From a checkpoint of a small transformer trained on Wikipedia.
Size: MLP 768 GeGLU, vocabulary 32768, 40.1M parameters.
Architecture: RMSNorm before and after each block, rotary positions, no biases in attention or MLP, tied embeddings, capped logits.
Training: a variant of Muon for these matrices, 406M tokens, 6200 steps.
Each number is 50 + 10 x the weight over its row's rms, rounded and kept within 0 to 99. Layers, rows and columns count from 0. The size before them is the row's rms in percent of the matrix's.

# layer 5 attention value, 576x576, rms 0.0395, rows 97-119, columns 144-287
117:49 68 55 53 45 54 58 43 38 31 60 45 43 34 45 39 55 38 41 74 47 52 71 49 36 58 46 41 54 50 52 51 43 71 37 53 77 58 57 51 51 64 52 66 61 26 65 39 62 50 48 58 52 40 27 27 54 53 56 66 41 55 37 51 60 48 46 67 48 57 43 39 44 53 43 42 48 44 38 44 35 41 25 45 47 59 61 44 54 64 53 53 36 44 50 40 50 58 63 48 65 44 49 54 34 57 60 52 33 44 60 48 52 71 35 31 58 41 37 61 50 31 56 42 58 51 50 45 45 31 45 34 42 44 60 55 45 46 65 45 39 52 66 49
115:51 47 68 39 58 56 49 51 53 54 58 55 48 49 61 65 60 55 46 54 55 62 45 60 58 59 49 29 53 63 41 68 33 49 49 42 85 56 57 65 68 55 51 48 52 64 78 32 53 55 63 54 59 43 53 71 53 50 42 45 71 52 49 45 49 44 45 54 34 57 55 48 58 47 45 53 48 54 35 60 38 55 45 47 52 38 39 63 46 43 43 46 57 31 41 52 45 55 46 43 35 51 36 40 43 21 48 65 39 60 50 44 47 32 56 43 48 30 24 49 41 46 50 52 51 60 58 71 64 53 62 57 33 43 43 57 64 38 62 54 42 57 60 58
108:70 38 42 47 53 51 39 46 53 41 55 50 46 35 46 45 66 48 58 39 54 68 64 50 45 64 44 49 47 65 41 50 52 24 50 50 59 61 57 59 38 57 48 35 45 45 42 51 50 56 48 46 50 61 64 63 58 24 54 73 51 43 52 58 58 52 47 48 41 46 49 49 50 46 52 61 53 39 69 42 57 69 25 50 55 59 54 42 45 48 60 36 46 48 55 56 61 55 38 45 48 34 60 48 49 30 56 58 48 48 42 50 48 47 66 43 35 41 52 29 56 52 45 41 60 57 47 34 50 63 31 44 59 48 42 29 54 47 72 52 47 49 78 46
112:50 31 45 63 49 51 38 41 39 50 51 45 54 45 53 46 46 50 48 57 32 62 51 41 35 38 37 37 41 54 69 38 55 57 52 38 42 49 56 70 50 58 33 47 47 51 48 56 60 54 57 56 50 62 47 50 43 50 56 31 51 66 41 54 41 46 49 60 62 36 56 41 50 49 42 63 38 38 38 40 68 48 58 72 35 50 46 56 47 45 57 50 47 41 49 60 55 59 43 42 47 53 50 37 56 51 42 70 54 47 56 45 62 64 39 52 44 48 53 60 67 45 60 58 45 59 53 52 42 64 42 59 53 40 64 59 49 48 31 46 42 46 54 36
109:62 47 48 39 63 44 55 60 56 57 39 43 45 62 47 41 50 44 40 32 36 39 49 59 53 48 62 51 47 55 64 49 46 63 49 59 70 41 48 64 57 56 35 52 55 66 66 71 30 49 47 22 53 36 47 40 58 50 51 45 31 64 44 62 39 33 51 56 32 43 46 43 62 58 53 42 43 45 35 45 58 43 57 54 49 58 53 61 62 41 47 49 61 32 55 51 60 29 64 52 26 61 63 40 47 42 47 40 44 38 60 43 48 40 41 51 55 54 53 79 36 63 57 46 54 61 55 52 47 50 48 30 54 42 40 49 48 44 54 45 69 53 53 51
115:58 45 41 51 29 44 59 40 39 41 59 49 63 53 44 39 51 47 41 51 47 36 38 50 42 46 57 50 32 56 63 45 50 60 53 45 42 49 44 28 51 41 48 42 51 31 55 37 61 46 29 55 53 55 48 66 53 48 34 56 51 50 58 36 46 59 48 58 58 60 46 27 66 63 58 43 57 47 46 50 44 65 35 45 52 48 44 47 22 46 55 51 42 58 49 53 31 51 34 68 39 28 34 44 41 58 42 45 44 49 53 57 44 60 50 48 61 35 53 42 56 49 45 47 41 49 57 56 57 57 58 49 38 54 47 53 41 55 42 62 56 54 45 47
109:51 66 51 53 53 69 59 37 45 63 72 36 51 42 54 71 35 44 41 49 39 48 48 51 50 35 40 57 36 40 32 47 56 55 35 63 50 52 57 52 49 57 50 33 39 37 35 44 76 56 53 45 54 43 59 35 50 51 54 55 67 36 57 40 59 63 35 59 51 54 37 46 34 52 45 64 46 50 50 44 56 63 53 50 32 45 45 47 44 59 68 63 39 54 30 56 35 49 67 46 35 49 41 40 30 58 48 52 61 38 53 59 57 35 57 46 49 52 40 32 63 54 53 47 60 51 53 38 49 53 47 43 56 56 50 60 44 53 55 64 33 44 51 57
113:44 65 47 47 32 58 46 57 67 58 54 53 70 22 52 59 38 48 68 55 56 54 57 38 45 42 46 51 57 48 50 48 44 56 55 57 51 36 39 58 50 39 44 59 56 45 35 50 58 48 54 39 59 66 54 36 54 60 60 50 34 66 56 44 44 52 37 58 69 49 52 27 35 39 52 36 45 40 56 52 62 44 54 51 34 63 44 61 55 61 63 69 54 57 65 47 63 55 53 45 54 72 37 52 48 53 51 40 54 36 41 49 53 44 63 39 58 52 39 48 40 53 53 52 69 55 54 52 43 54 67 45 45 80 44 51 51 60 30 53 58 53 56 54
108:66 52 45 58 29 29 49 31 50 58 49 66 59 46 49 41 48 44 50 49 52 56 53 54 45 25 32 37 50 52 40 51 58 53 47 72 54 43 55 49 58 49 53 60 64 54 41 40 62 63 61 22 43 53 57 36 60 66 40 53 52 66 45 27 55 63 45 41 61 53 47 58 34 60 62 54 46 36 37 52 74 49 36 45 57 55 40 56 53 51 55 61 25 50 64 35 40 48 36 25 58 55 54 54 53 48 41 64 53 59 43 54 55 66 56 66 47 43 53 59 61 51 49 47 49 45 56 55 47 58 51 49 49 52 62 42 44 54 50 59 43 45 62 35
112:46 58 41 51 60 40 53 47 46 58 32 43 61 54 50 51 27 59 62 61 49 39 47 55 41 58 44 50 33 55 78 44 42 54 38 52 46 53 68 42 51 36 52 45 53 40 64 59 45 49 57 36 62 44 60 60 60 50 40 34 45 66 63 42 58 40 36 53 53 55 39 38 62 49 50 40 32 44 35 63 54 59 49 55 58 45 56 31 48 61 64 63 48 64 48 65 58 57 60 39 47 44 66 61 61 55 67 38 54 42 42 36 43 35 41 39 55 56 47 36 41 47 74 57 63 51 38 50 47 40 57 62 51 57 55 68 49 51 60 45 53 53 36 50
114:52 33 50 58 52 48 49 36 52 63 59 42 49 51 51 55 53 55 30 61 36 46 44 29 73 43 50 47 46 24 53 61 44 64 42 50 53 46 49 37 52 53 41 43 29 55 34 64 65 52 37 56 44 42 45 44 50 51 51 36 54 32 47 62 43 45 72 46 55 61 45 45 46 52 39 35 40 41 45 52 26 33 45 59 44 47 34 48 53 49 40 56 46 58 58 65 31 52 50 51 58 60 53 37 35 37 64 49 50 66 52 40 60 48 51 52 41 31 50 32 53 47 59 41 63 46 49 31 48 45 55 39 57 54 45 65 48 64 57 53 75 42 44 44
112:34 44 65 55 48 51 41 52 65 51 62 55 64 49 25 44 37 56 66 52 58 44 48 52 49 45 63 34 55 76 59 48 47 53 57 51 39 61 43 73 48 43 63 63 59 33 42 59 49 49 61 54 57 34 47 62 45 43 61 73 56 46 66 61 61 58 49 38 29 64 33 30 46 30 32 47 57 53 55 57 64 50 41 41 55 44 62 40 44 80 28 52 39 66 59 65 55 39 53 47 47 48 52 58 64 58 60 50 49 37 53 49 52 51 54 33 48 41 46 67 43 52 57 64 49 42 53 41 39 32 50 45 42 68 50 68 42 55 49 37 75 35 36 51
118:52 57 32 58 47 54 53 41 49 52 36 56 61 62 65 58 59 71 57 60 49 61 52 45 46 55 46 44 65 52 42 42 57 54 57 53 48 36 34 71 58 43 39 62 64 67 50 47 62 48 51 44 55 41 45 53 70 55 36 49 47 67 28 54 42 50 66 60 50 47 65 62 60 46 54 50 60 55 39 31 61 53 42 56 37 52 69 69 24 47 58 41 53 34 79 64 51 62 44 47 30 53 52 45 33 58 59 50 46 48 61 56 54 53 45 39 47 50 30 34 50 57 28 47 60 56 56 64 45 35 37 47 48 42 47 41 60 41 35 45 34 39 41 45
118:45 38 45 49 52 64 38 45 48 56 61 37 54 32 64 53 35 46 54 51 58 46 31 57 66 52 71 50 38 44 51 65 54 58 77 37 50 47 55 46 58 48 51 56 54 42 23 41 56 40 44 21 43 57 57 35 66 49 66 50 39 47 67 32 61 44 55 55 57 54 45 50 64 45 45 51 42 50 53 60 53 67 49 36 45 46 48 56 48 50 31 49 60 57 59 37 46 70 48 50 50 41 47 51 53 56 48 62 42 42 68 52 40 64 58 62 36 53 43 52 42 29 30 49 70 44 51 55 35 34 42 60 54 62 46 54 57 45 56 56 47 49 31 44
122:49 34 52 50 42 42 26 47 55 43 65 36 66 51 46 59 40 50 35 56 39 61 53 58 48 61 32 49 37 42 75 65 42 38 46 61 42 29 54 44 40 38 44 61 28 44 33 51 58 57 47 74 51 46 54 49 37 43 40 60 62 55 35 35 45 38 39 65 65 54 43 67 69 63 46 43 53 53 71 37 44 58 55 58 49 46 46 45 60 60 58 41 55 47 51 37 48 60 46 46 58 45 47 66 56 50 69 60 44 43 56 70 59 37 49 62 51 49 36 54 50 58 57 44 61 59 42 42 40 73 64 56 43 44 60 52 43 59 34 45 67 66 57 44
108:44 45 58 40 47 58 48 48 63 50 56 50 38 58 48 66 55 49 45 53 46 66 66 53 44 27 63 60 42 39 31 59 54 58 41 53 64 31 53 52 51 56 62 41 60 39 61 58 33 45 49 40 62 39 48 52 49 48 66 50 52 66 40 65 54 61 37 35 48 42 46 39 35 48 46 41 36 48 50 55 62 38 40 38 56 57 43 47 26 59 46 43 47 49 61 57 45 32 45 48 41 35 52 31 45 57 51 51 37 44 31 61 65 59 55 64 43 46 57 39 69 44 44 36 58 35 54 64 48 63 56 55 54 60 42 56 45 55 57 48 49 51 62 50
112:44 45 46 55 61 29 51 48 34 38 50 38 28 53 63 55 57 52 50 45 38 50 42 31 51 66 63 46 42 51 55 42 41 57 52 35 63 32 66 66 67 62 44 45 67 66 45 73 55 63 43 33 51 51 47 33 61 62 57 33 69 42 58 64 47 36 55 57 59 55 37 59 67 50 27 50 43 57 50 56 39 40 53 52 63 68 49 63 50 52 44 53 44 71 51 48 56 58 52 58 52 42 46 52 55 45 45 59 49 62 68 46 66 50 47 48 49 55 45 36 41 55 61 63 66 67 72 53 39 56 42 54 64 55 56 51 67 37 37 45 39 54 54 38
114:55 47 62 52 38 48 34 54 52 41 43 52 48 64 41 47 41 59 52 53 45 50 48 45 76 60 48 51 54 53 43 36 49 44 65 62 41 53 39 56 60 55 59 66 50 44 56 47 40 52 58 50 71 50 53 56 56 60 40 36 41 48 59 68 52 43 54 70 28 52 39 44 66 53 62 52 53 52 57 66 50 70 61 28 52 38 73 65 58 44 64 35 52 47 45 59 54 46 41 50 30 43 38 39 72 61 69 49 52 62 43 51 52 44 43 45 30 64 33 65 51 61 24 51 45 44 49 51 43 50 58 50 35 40 45 66 41 62 50 51 53 52 42 42
108:31 61 51 50 45 49 59 61 52 44 62 45 62 59 52 63 37 49 58 41 38 54 53 60 61 46 67 50 37 50 65 76 52 51 18 53 57 53 46 49 48 36 43 60 46 38 62 48 36 52 68 62 47 55 58 49 57 61 52 50 43 36 38 60 57 62 44 33 60 32 40 55 42 62 40 51 51 57 43 26 52 49 43 36 43 53 54 33 27 42 49 51 48 56 43 60 57 37 52 45 52 40 66 49 72 46 49 51 64 37 50 54 48 58 52 50 52 53 52 51 69 40 60 55 38 29 63 46 39 49 29 38 65 55 46 49 47 38 40 62 38 49 57 50
111:63 54 40 41 70 41 37 38 39 39 42 63 48 66 37 46 46 33 57 41 56 46 38 51 53 28 75 58 60 51 46 37 52 53 43 44 42 58 35 49 50 25 40 49 50 42 56 54 44 44 61 51 43 55 38 59 35 57 62 36 53 46 31 40 44 51 48 60 49 45 45 50 45 47 41 41 57 50 38 46 39 53 37 40 62 67 44 35 49 49 45 43 38 51 57 54 45 52 50 56 55 56 60 54 61 52 54 53 59 52 45 40 50 41 44 45 52 25 62 43 55 47 48 45 51 58 47 27 37 71 47 61 62 66 71 42 55 57 51 51 69 60 34 66
114:29 66 52 43 54 56 50 38 52 31 49 48 49 56 57 63 47 37 47 47 66 59 51 36 61 35 42 46 35 45 65 51 46 47 45 59 72 35 60 54 67 57 44 46 50 45 47 37 28 52 57 42 45 53 51 45 53 37 67 51 57 64 56 48 59 46 48 66 33 54 36 26 67 60 44 57 48 46 57 67 47 33 55 63 69 61 54 51 50 53 64 46 53 50 35 41 56 41 51 45 39 27 69 41 66 36 62 45 64 35 46 60 26 56 52 50 56 68 43 45 47 46 65 53 50 58 40 36 64 62 65 66 53 32 36 53 43 56 51 59 50 47 47 44
109:36 31 47 35 68 53 41 54 46 54 47 55 62 37 50 61 62 50 46 67 44 47 58 64 56 62 44 61 57 52 44 45 54 66 38 49 55 48 54 53 38 64 64 39 34 44 53 48 66 47 59 58 68 55 63 54 53 60 51 73 54 51 40 56 28 36 47 42 41 42 43 52 37 24 42 48 53 46 55 43 43 49 58 46 58 44 43 34 46 37 49 56 59 32 52 40 39 46 60 53 58 44 49 44 58 38 58 56 56 46 57 55 49 34 50 48 37 39 39 66 41 58 56 52 54 43 67 41 59 57 60 42 47 46 56 62 36 44 42 55 60 55 47 48
113:44 35 27 41 40 56 31 64 57 48 57 47 53 44 37 51 50 48 57 47 52 49 48 35 62 43 53 38 53 41 40 57 60 44 63 44 46 57 57 63 37 63 44 48 46 59 49 37 51 69 64 55 33 50 58 38 55 51 84 49 55 47 55 55 48 52 66 56 45 61 52 50 72 53 42 52 59 41 55 48 66 51 55 40 36 42 55 45 50 54 45 46 61 40 47 36 54 47 47 32 38 67 57 32 47 62 42 52 34 67 68 53 69 39 54 52 42 44 50 59 66 57 30 31 31 54 62 64 59 50 32 50 48 43 62 58 51 54 41 52 46 35 49 49